From a checkpoint of a small transformer trained on Wikipedia.
Architecture: RMSNorm before each block, learned and rotary positions, no biases in attention or MLP, untied embeddings, normalized queries and keys.
Training: a variant of Adam for these matrices, 903M tokens, 4527 steps.
Each number is 200 + 20 x the weight over the matrix's rms, rounded and kept within 0 to 999. Layers, rows and columns count from 0.

# down: layer 5 MLP down (transposed), 1536x576, rms 0.0599, rows 1519-1535, columns 96-191
# gate: layer 5 MLP gate, 1536x576, rms 0.0623, rows 1520-1535, columns 96-191
# up: layer 5 MLP up, 1536x576, rms 0.0604, rows 1520-1535, columns 96-191
down1519,201,191,192,239,216,233,195,213,179,190,143,182,180,201,228,153,222,208,192,187,193,195,199,202,203,175,195,219,169,202,230,204,185,164,227,190,201,208,200,207,210,228,225,216,195,218,180,194,191,216,225,198,211,191,193,246,186,246,214,209,211,164,192,175,238,201,197,202,181,198,196,151,227,201,215,194,207,199,216,189,261,189,178,199,246,220,227,168,184,229,207,163,207,208,242,212
gate1520,205,202,214,224,223,171,195,217,207,179,182,209,189,216,183,209,212,219,214,223,209,215,188,216,216,213,133,197,212,194,175,199,195,193,231,217,249,178,201,212,182,210,211,223,232,197,204,198,161,190,192,192,205,230,213,241,208,204,205,212,199,178,203,214,213,186,167,189,216,236,197,190,190,206,195,214,220,214,160,220,197,214,195,207,252,204,204,173,190,159,188,190,220,215,215,198
up1520,224,229,204,185,228,207,166,170,215,237,227,210,192,200,185,211,211,169,197,184,235,217,209,204,191,214,237,176,127,209,200,192,179,216,192,208,196,239,164,176,190,183,229,183,204,192,170,203,204,184,193,219,233,212,201,206,177,197,192,199,199,192,220,187,183,216,212,187,189,217,212,223,208,201,206,204,184,230,193,194,152,213,200,197,165,212,202,189,213,190,174,242,203,170,193,219
down1520,218,201,192,213,181,219,168,210,194,187,209,210,181,177,205,210,202,173,227,186,230,216,223,180,179,204,217,159,156,200,172,215,211,199,181,222,200,174,208,202,220,153,193,218,195,222,215,188,170,202,206,167,211,207,205,227,208,234,213,214,179,205,203,171,198,231,201,198,187,189,214,198,189,207,163,196,184,187,179,196,193,228,180,231,198,214,183,227,182,218,203,192,186,199,196,211
gate1521,184,224,166,204,203,214,194,194,192,211,185,163,215,176,157,193,175,198,241,203,205,147,202,201,194,156,188,196,239,177,181,195,197,190,222,192,221,193,199,213,205,201,193,203,205,213,193,221,206,152,228,206,194,162,196,195,195,193,208,191,196,201,200,224,217,261,200,191,200,225,238,182,165,191,233,185,215,195,236,184,195,200,236,222,197,184,183,181,238,236,202,224,208,215,179,230
up1521,183,196,209,214,215,195,197,203,207,213,181,177,199,174,191,198,225,194,197,207,186,219,219,225,228,180,238,218,214,189,167,200,168,188,230,186,199,183,191,163,204,187,210,188,163,197,190,202,198,235,203,195,228,229,197,219,156,219,175,186,205,242,176,178,225,204,199,218,204,203,225,212,207,189,172,193,156,185,189,175,188,189,199,166,216,221,201,160,190,210,241,191,184,193,216,166
down1521,185,185,233,180,191,194,202,196,195,200,215,195,203,215,210,219,218,187,207,200,221,232,193,215,192,253,189,216,180,204,183,224,182,191,221,179,196,197,207,210,211,194,217,221,199,201,203,234,202,182,199,195,181,204,174,211,194,205,249,181,212,226,200,173,205,153,192,168,242,141,215,223,188,175,181,219,192,203,191,187,194,181,198,184,228,217,187,215,171,191,203,223,205,210,208,198
gate1522,181,213,238,210,188,160,161,239,201,169,195,230,209,246,213,185,203,194,226,207,205,193,231,226,208,146,193,207,197,222,195,241,222,220,197,235,192,203,189,231,174,194,193,202,173,199,229,177,200,209,189,254,210,196,201,206,228,207,208,221,169,209,212,201,204,233,181,205,203,214,214,208,182,216,208,179,196,210,193,213,227,241,203,220,174,194,161,219,191,196,204,212,180,199,250,198
up1522,227,203,165,209,201,208,194,168,199,208,180,214,198,178,216,178,201,205,170,180,212,200,179,202,224,211,220,227,159,205,193,169,225,157,223,204,204,211,196,209,203,203,184,193,244,204,204,205,206,144,199,187,197,225,183,159,184,194,192,194,207,171,190,194,212,204,199,208,228,163,184,228,233,166,212,193,189,193,196,188,159,183,174,153,209,166,209,180,179,195,179,155,212,184,162,196
down1522,175,219,166,215,206,197,225,181,209,198,187,214,225,185,228,221,190,181,209,210,231,154,194,191,230,153,222,255,180,219,198,209,188,186,196,223,188,210,145,202,181,200,176,168,208,230,203,196,191,180,214,184,204,212,203,220,239,194,196,183,200,197,221,196,200,200,229,200,222,208,220,203,222,191,179,202,187,199,193,232,181,214,226,195,188,179,182,212,210,195,197,195,199,205,212,213
gate1523,224,199,217,190,211,217,185,220,214,205,198,211,246,180,199,233,182,211,198,165,198,184,197,185,181,133,213,230,213,176,176,179,261,196,194,209,210,184,203,169,222,214,184,191,210,212,241,244,194,194,189,158,173,204,209,204,196,202,217,213,164,161,201,209,209,197,184,183,210,162,203,154,231,229,197,193,179,185,212,198,201,177,207,201,235,145,193,199,242,186,248,196,222,194,215,198
up1523,157,177,198,221,196,189,203,205,198,190,209,216,190,173,238,221,228,224,196,181,211,215,198,193,160,211,196,164,227,192,202,189,216,205,160,209,211,151,180,210,208,193,173,205,215,202,206,201,194,186,201,202,183,217,208,198,160,193,216,177,201,241,188,178,253,228,182,179,205,205,194,200,220,194,214,220,231,211,193,221,206,229,223,186,218,193,212,223,196,188,193,210,186,216,204,174
down1523,218,206,207,195,184,224,203,173,210,192,182,209,218,193,190,190,169,158,182,208,216,194,228,186,201,195,198,196,208,207,220,193,214,217,211,165,184,162,203,188,193,185,226,182,216,200,243,189,183,207,197,188,184,176,193,195,172,202,212,220,197,182,200,182,174,234,199,216,223,194,206,162,204,175,179,224,221,197,189,191,177,203,197,203,219,182,190,213,190,228,215,225,201,190,206,172
gate1524,237,201,203,205,188,197,180,217,214,184,214,193,179,213,206,191,211,182,197,173,206,170,193,194,215,226,224,205,183,200,215,192,219,193,238,213,203,210,237,182,211,198,236,161,199,180,213,210,200,198,216,198,201,243,171,214,198,175,162,200,211,200,151,197,237,232,208,248,194,191,198,239,170,199,178,202,181,216,198,186,160,224,214,176,202,179,230,188,189,215,162,228,199,229,221,207
up1524,212,184,188,225,236,200,198,189,192,225,176,185,207,193,230,174,209,177,192,188,201,196,201,195,211,207,180,192,181,217,202,184,197,221,230,215,223,183,174,201,177,218,209,210,205,208,183,197,179,212,206,203,244,201,189,200,184,201,214,210,236,235,191,207,158,178,220,183,235,192,223,218,217,196,208,180,207,224,204,193,211,210,202,192,208,204,210,205,201,224,193,214,212,197,194,224
down1524,194,204,206,159,226,213,216,200,191,227,146,187,217,160,194,190,184,180,204,199,202,171,188,226,210,166,189,243,194,220,208,194,191,211,156,179,199,203,173,245,218,242,205,203,173,227,187,213,182,203,188,240,207,191,203,212,235,188,227,133,202,186,204,177,194,175,208,218,194,233,215,176,209,207,250,201,207,207,190,201,146,189,176,218,220,196,212,196,251,181,229,148,208,201,196,209
gate1525,263,207,204,184,231,189,230,186,156,193,200,184,181,209,184,197,220,201,199,196,144,178,182,208,214,221,197,199,193,207,224,213,206,193,210,225,200,188,206,264,195,201,213,191,191,216,161,214,164,207,248,200,200,244,171,209,203,219,216,191,206,189,177,237,158,199,212,218,196,212,197,173,210,189,227,212,197,190,206,243,192,190,204,222,144,218,196,198,209,224,220,192,182,185,187,202
up1525,194,183,197,201,202,188,232,179,205,191,191,231,163,223,162,204,225,209,205,192,201,189,178,188,196,138,200,184,224,213,209,232,200,195,229,205,203,207,189,243,185,188,190,209,242,212,199,165,209,162,204,198,187,183,216,239,213,195,199,190,214,215,208,179,215,228,223,188,188,225,196,191,170,217,203,223,200,196,184,214,209,204,182,214,198,199,177,206,218,210,208,189,204,204,198,235
down1525,203,169,213,214,217,228,243,179,167,211,174,197,211,161,208,218,218,199,189,193,190,171,199,208,225,154,198,177,211,166,199,170,177,185,242,236,208,190,205,216,147,232,176,212,194,212,176,226,215,194,176,205,205,216,190,245,206,227,177,193,202,201,196,208,176,219,245,196,196,223,211,199,186,242,227,223,167,186,200,207,198,195,181,190,165,202,207,205,203,200,225,212,205,203,228,205
gate1526,191,194,198,185,227,188,205,229,204,216,209,209,201,202,236,209,186,210,191,206,236,196,175,217,194,211,193,211,194,200,210,216,209,164,205,177,158,179,203,179,164,173,194,207,180,193,185,203,214,211,217,188,171,153,175,175,224,177,179,241,187,209,221,205,205,236,211,227,199,201,195,151,210,198,199,200,188,194,151,230,199,214,235,216,182,208,181,204,188,219,196,210,205,193,177,202
up1526,205,214,216,217,229,179,188,204,163,187,199,186,190,189,190,182,195,211,177,159,192,183,192,179,187,198,181,207,191,189,178,197,197,228,228,193,179,203,211,211,181,210,186,202,183,155,223,207,197,209,193,172,191,170,206,200,200,173,197,185,201,199,223,195,210,227,205,162,210,176,194,205,182,182,186,180,173,195,178,203,189,194,188,179,186,195,208,200,204,192,205,195,216,207,195,213
down1526,225,209,226,162,208,160,175,195,202,153,205,192,193,192,170,223,201,213,208,158,220,188,196,201,170,207,188,173,191,199,215,231,181,215,231,197,198,219,206,185,165,210,208,216,179,189,202,180,188,209,233,174,213,213,212,177,225,175,180,168,210,238,205,207,209,185,188,217,193,210,223,205,172,189,155,208,184,223,213,191,174,209,200,205,206,177,229,215,239,188,180,227,223,217,191,208
gate1527,218,202,187,220,192,171,211,182,185,183,198,226,170,252,224,223,182,216,188,212,188,208,158,209,183,171,184,222,209,220,211,192,209,191,204,216,198,186,181,231,186,213,170,210,205,207,153,221,160,205,194,191,180,189,208,170,226,246,145,182,180,174,206,222,204,200,186,241,244,186,235,207,208,183,207,166,175,216,223,235,197,200,202,197,181,157,198,199,189,211,180,190,210,211,232,167
up1527,167,183,180,184,199,198,195,197,204,193,169,205,193,173,191,212,206,225,225,198,182,223,244,204,187,196,207,206,209,190,177,198,195,176,206,242,163,239,218,202,209,179,206,200,214,233,200,196,181,187,197,208,197,223,174,187,180,197,202,147,228,205,186,223,181,225,183,207,170,194,212,218,219,189,197,191,198,214,250,181,190,195,211,205,198,203,160,236,215,198,200,194,171,186,208,181
down1527,250,196,174,204,176,239,217,223,238,182,194,203,200,200,177,191,205,200,220,189,178,235,192,215,194,184,195,188,168,222,202,227,206,178,188,195,175,183,192,205,194,184,176,187,203,213,215,194,195,233,167,204,206,193,194,171,189,174,210,169,213,198,179,193,201,233,214,172,220,204,187,178,223,209,156,219,205,214,224,186,220,227,236,170,178,239,204,194,191,195,187,188,215,199,196,190
gate1528,184,217,176,209,166,205,190,189,201,225,191,204,213,203,195,189,192,208,202,191,186,174,192,243,169,204,206,199,198,205,200,208,204,179,204,235,196,196,160,225,234,196,216,208,177,196,165,204,211,229,175,181,194,194,221,195,252,187,205,196,211,154,185,191,188,240,211,175,190,232,169,183,174,189,194,197,225,218,188,188,175,212,226,198,207,217,156,204,185,169,182,196,219,184,196,206
up1528,213,214,198,201,219,177,195,179,209,194,177,211,222,207,217,172,196,180,223,206,232,232,236,201,194,212,213,188,182,191,187,234,190,202,220,221,211,184,200,229,182,190,213,207,170,170,214,232,207,226,176,229,169,227,215,207,241,221,227,221,180,192,214,192,163,216,173,189,176,189,206,188,211,195,216,197,232,184,222,211,176,192,160,208,201,214,204,214,129,211,207,185,208,201,177,187
down1528,180,220,198,221,202,211,199,236,223,185,243,190,199,188,177,205,213,180,208,212,198,190,163,181,216,152,179,248,203,191,184,175,223,199,197,180,205,192,197,197,212,243,185,181,217,208,194,224,218,234,196,219,237,187,131,194,170,191,225,183,180,210,191,142,200,198,194,214,223,209,215,196,245,192,194,194,212,189,206,219,192,210,179,224,164,146,228,146,211,258,205,186,204,265,241,172
gate1529,218,176,199,199,183,197,204,197,222,231,187,154,166,154,201,229,227,212,197,201,206,220,200,198,200,177,231,201,194,189,182,191,198,203,211,200,207,222,201,199,207,182,192,201,231,177,196,196,203,209,183,222,202,217,198,242,203,210,184,189,206,217,185,204,175,210,172,183,211,181,186,211,220,168,181,164,210,178,194,215,203,224,199,198,200,192,175,204,198,200,186,199,189,219,209,196
up1529,164,212,205,204,161,198,184,251,195,207,207,170,200,231,193,207,208,209,191,208,225,201,206,223,221,213,211,190,197,227,204,225,195,229,254,189,184,199,203,199,177,202,228,207,212,232,222,212,206,246,202,197,192,195,197,222,193,206,194,176,213,196,186,211,211,232,163,151,221,182,213,202,228,201,183,204,196,199,198,183,191,188,200,207,240,235,161,198,181,184,200,248,224,201,201,186
down1529,185,217,170,182,186,213,187,223,215,204,215,218,201,215,177,196,202,190,223,186,191,208,172,225,194,237,178,175,207,225,191,233,187,185,204,182,155,207,191,192,197,206,200,195,181,203,202,177,195,205,196,208,219,196,193,190,226,202,216,207,229,182,215,209,159,189,226,176,181,182,234,204,201,198,200,210,233,185,182,211,237,174,174,206,144,205,205,231,208,205,171,205,230,213,206,218
gate1530,176,203,186,212,200,192,220,171,224,208,242,164,217,216,209,239,187,221,198,233,167,159,165,212,203,211,217,194,213,231,209,194,198,231,221,219,197,188,195,216,243,224,193,204,210,223,189,234,187,207,167,198,178,201,190,198,173,218,196,197,189,190,197,237,218,192,230,191,190,177,241,172,186,181,159,217,252,186,194,186,219,218,158,213,202,180,173,242,199,181,197,225,200,208,175,202
up1530,194,185,206,182,171,193,207,184,187,201,200,176,185,185,191,179,184,203,212,193,207,215,190,194,198,190,167,197,218,213,194,223,195,185,163,215,229,197,179,182,210,209,177,198,226,193,201,185,174,202,219,168,205,195,199,211,188,214,196,179,182,186,159,222,195,226,228,185,168,202,208,200,189,188,167,208,197,213,171,214,215,217,209,194,210,204,172,199,189,223,166,235,181,203,189,196
down1530,208,232,243,201,172,197,209,184,177,210,181,188,183,198,202,200,197,200,208,215,171,246,185,210,200,222,195,178,220,226,189,200,175,220,146,196,201,193,174,190,189,245,208,213,184,212,190,185,197,199,193,174,185,198,206,165,152,201,214,205,224,174,189,225,205,209,221,200,201,195,242,218,187,185,192,206,204,174,187,171,181,213,180,194,208,199,198,186,208,185,149,224,204,206,210,171
gate1531,191,190,221,184,266,176,160,183,228,188,172,198,181,191,203,219,221,220,181,213,213,192,182,211,204,199,227,239,191,229,203,167,233,177,181,203,183,214,192,207,192,218,189,212,194,178,191,223,200,225,152,205,184,209,226,244,181,222,208,203,168,184,223,216,209,206,179,215,210,196,192,214,226,194,209,176,214,204,195,221,182,241,183,209,187,227,189,224,191,219,212,170,187,217,171,176
up1531,208,176,221,183,193,219,218,216,175,165,222,207,188,201,203,234,181,206,169,222,200,211,175,204,217,199,211,202,224,193,186,180,185,202,208,207,173,225,196,165,213,206,203,246,215,201,217,223,209,174,207,205,199,257,186,216,192,190,180,248,209,192,251,219,177,225,232,180,200,168,198,196,205,187,198,191,173,195,186,182,177,200,199,187,185,146,196,197,176,199,176,219,181,212,201,224
down1531,183,187,179,199,245,221,233,219,226,194,195,214,237,220,170,208,210,192,180,218,221,169,178,194,227,199,193,191,250,194,184,211,187,185,234,216,176,190,186,235,187,191,213,229,183,194,203,228,196,184,207,194,227,201,184,208,196,172,179,209,193,221,172,196,207,192,230,199,212,219,208,217,193,186,215,189,221,201,172,230,203,252,253,188,203,187,199,202,224,205,189,192,216,194,185,187
gate1532,228,217,208,219,224,190,219,205,193,191,206,221,220,207,172,203,158,222,253,211,218,190,215,182,193,193,196,188,195,194,220,191,219,205,203,203,184,228,225,192,154,193,208,221,191,190,208,188,229,226,200,208,226,199,189,172,210,229,190,195,198,235,213,186,233,208,227,203,207,202,187,188,183,199,202,186,195,191,186,221,188,222,196,187,218,164,195,194,232,198,218,224,215,220,210,209
up1532,199,191,224,204,220,221,209,210,222,221,203,209,217,207,168,229,165,222,172,192,189,198,211,212,175,177,205,177,199,205,225,210,193,182,203,180,181,225,197,180,194,204,205,173,231,201,189,196,137,174,237,208,199,218,208,171,201,177,209,220,204,206,202,192,214,199,205,236,195,195,215,177,192,226,230,202,178,178,191,170,195,176,183,182,179,194,180,191,190,245,179,175,194,223,198,219
down1532,201,172,211,200,179,218,198,191,199,205,201,201,215,173,227,188,198,191,198,173,228,184,165,228,237,214,209,183,179,190,194,192,186,220,188,202,192,170,203,224,190,173,223,204,188,209,186,206,161,201,229,228,203,193,186,213,217,212,221,211,179,247,188,203,191,188,211,187,228,190,182,207,190,236,228,194,214,186,183,200,215,197,193,204,178,189,199,175,187,207,178,185,187,186,183,210
gate1533,162,216,209,220,192,203,194,218,191,201,190,212,170,185,207,219,226,179,175,217,234,168,227,198,235,213,168,174,213,179,201,160,245,195,214,204,214,184,155,231,181,203,237,181,198,208,164,206,189,207,192,216,167,224,177,186,179,203,209,213,224,198,171,179,173,213,195,205,231,186,241,213,225,189,187,201,243,205,203,196,176,169,205,171,219,201,203,172,156,181,219,203,190,231,207,195
up1533,181,227,198,185,194,198,218,228,222,185,176,204,202,207,197,179,242,206,177,204,215,182,202,189,153,214,175,184,182,230,209,176,208,220,164,207,247,184,166,213,205,245,232,218,214,227,214,191,206,216,179,204,187,198,173,225,199,196,216,203,188,230,168,200,200,215,189,211,234,228,188,221,202,171,197,189,228,194,203,213,190,203,210,179,222,195,224,232,205,199,186,184,213,225,221,216
down1533,212,150,201,171,233,187,175,180,207,192,199,197,239,206,182,191,180,222,177,216,221,194,210,216,208,163,215,166,202,194,195,265,195,167,212,207,216,223,179,204,200,194,205,227,216,216,203,146,183,188,220,219,207,216,206,168,203,218,160,179,197,211,188,252,229,186,199,181,218,207,175,188,205,209,219,199,199,204,222,184,193,204,219,155,180,168,210,203,211,215,214,196,199,183,179,208
gate1534,217,227,207,241,157,192,170,213,188,174,182,185,226,215,224,177,202,189,218,149,218,176,223,219,192,202,229,213,196,185,210,205,207,203,195,201,175,209,194,171,197,220,187,193,253,206,208,193,198,175,244,219,198,233,175,198,180,193,210,233,203,184,180,209,219,159,191,185,220,191,195,230,184,188,183,201,203,198,207,169,148,231,263,180,184,213,211,167,190,209,180,200,176,174,197,211
up1534,189,191,232,175,190,203,202,199,213,204,179,186,236,209,197,189,163,191,239,217,172,236,179,172,193,247,220,195,200,189,192,172,203,167,194,208,223,202,197,182,206,211,182,208,183,182,191,209,175,232,203,197,190,236,208,180,224,230,204,236,153,228,207,237,193,199,201,210,203,208,207,236,191,204,205,216,214,218,193,195,195,201,197,207,206,234,211,226,212,168,206,207,202,222,215,172
down1534,211,217,230,212,181,175,226,215,216,203,204,186,189,224,188,155,206,200,202,189,207,140,214,216,259,202,209,216,212,170,159,198,205,202,158,207,190,194,184,196,209,228,212,201,153,201,217,195,209,182,168,217,211,220,164,206,208,224,212,194,189,220,219,201,193,217,221,208,205,219,193,198,205,204,192,197,160,174,196,198,162,179,181,188,201,156,217,166,173,186,192,195,200,181,186,206
gate1535,171,221,190,164,238,196,164,208,228,192,204,157,159,187,181,202,173,166,234,179,185,177,198,192,173,202,225,213,161,188,182,199,210,209,201,187,239,187,163,190,173,198,192,228,216,209,195,186,193,169,178,198,205,173,224,197,188,167,279,195,172,212,201,212,217,184,208,131,196,194,204,224,189,209,176,189,192,188,177,210,213,227,175,204,173,215,181,218,175,170,208,204,217,197,213,220
up1535,185,179,194,193,223,231,205,201,213,168,199,179,227,183,218,238,198,164,128,218,210,220,199,205,193,184,171,223,236,193,228,243,196,228,176,211,187,183,204,186,217,185,202,210,231,198,218,193,224,190,190,207,188,211,196,177,169,207,184,210,218,197,226,216,195,208,199,218,178,217,182,194,235,197,211,163,209,219,198,171,187,171,153,203,233,209,216,198,194,192,192,200,212,176,212,202
down1535,178,202,212,205,218,200,219,202,199,213,208,189,189,193,222,217,165,219,154,175,172,200,197,168,191,221,190,173,186,166,184,203,192,213,198,196,208,217,187,185,196,204,175,183,189,200,188,199,172,178,216,249,231,195,211,209,185,182,181,209,208,189,161,208,210,167,182,202,209,197,206,208,202,178,211,181,192,228,173,196,179,228,178,206,204,206,225,212,211,222,198,205,183,217,222,180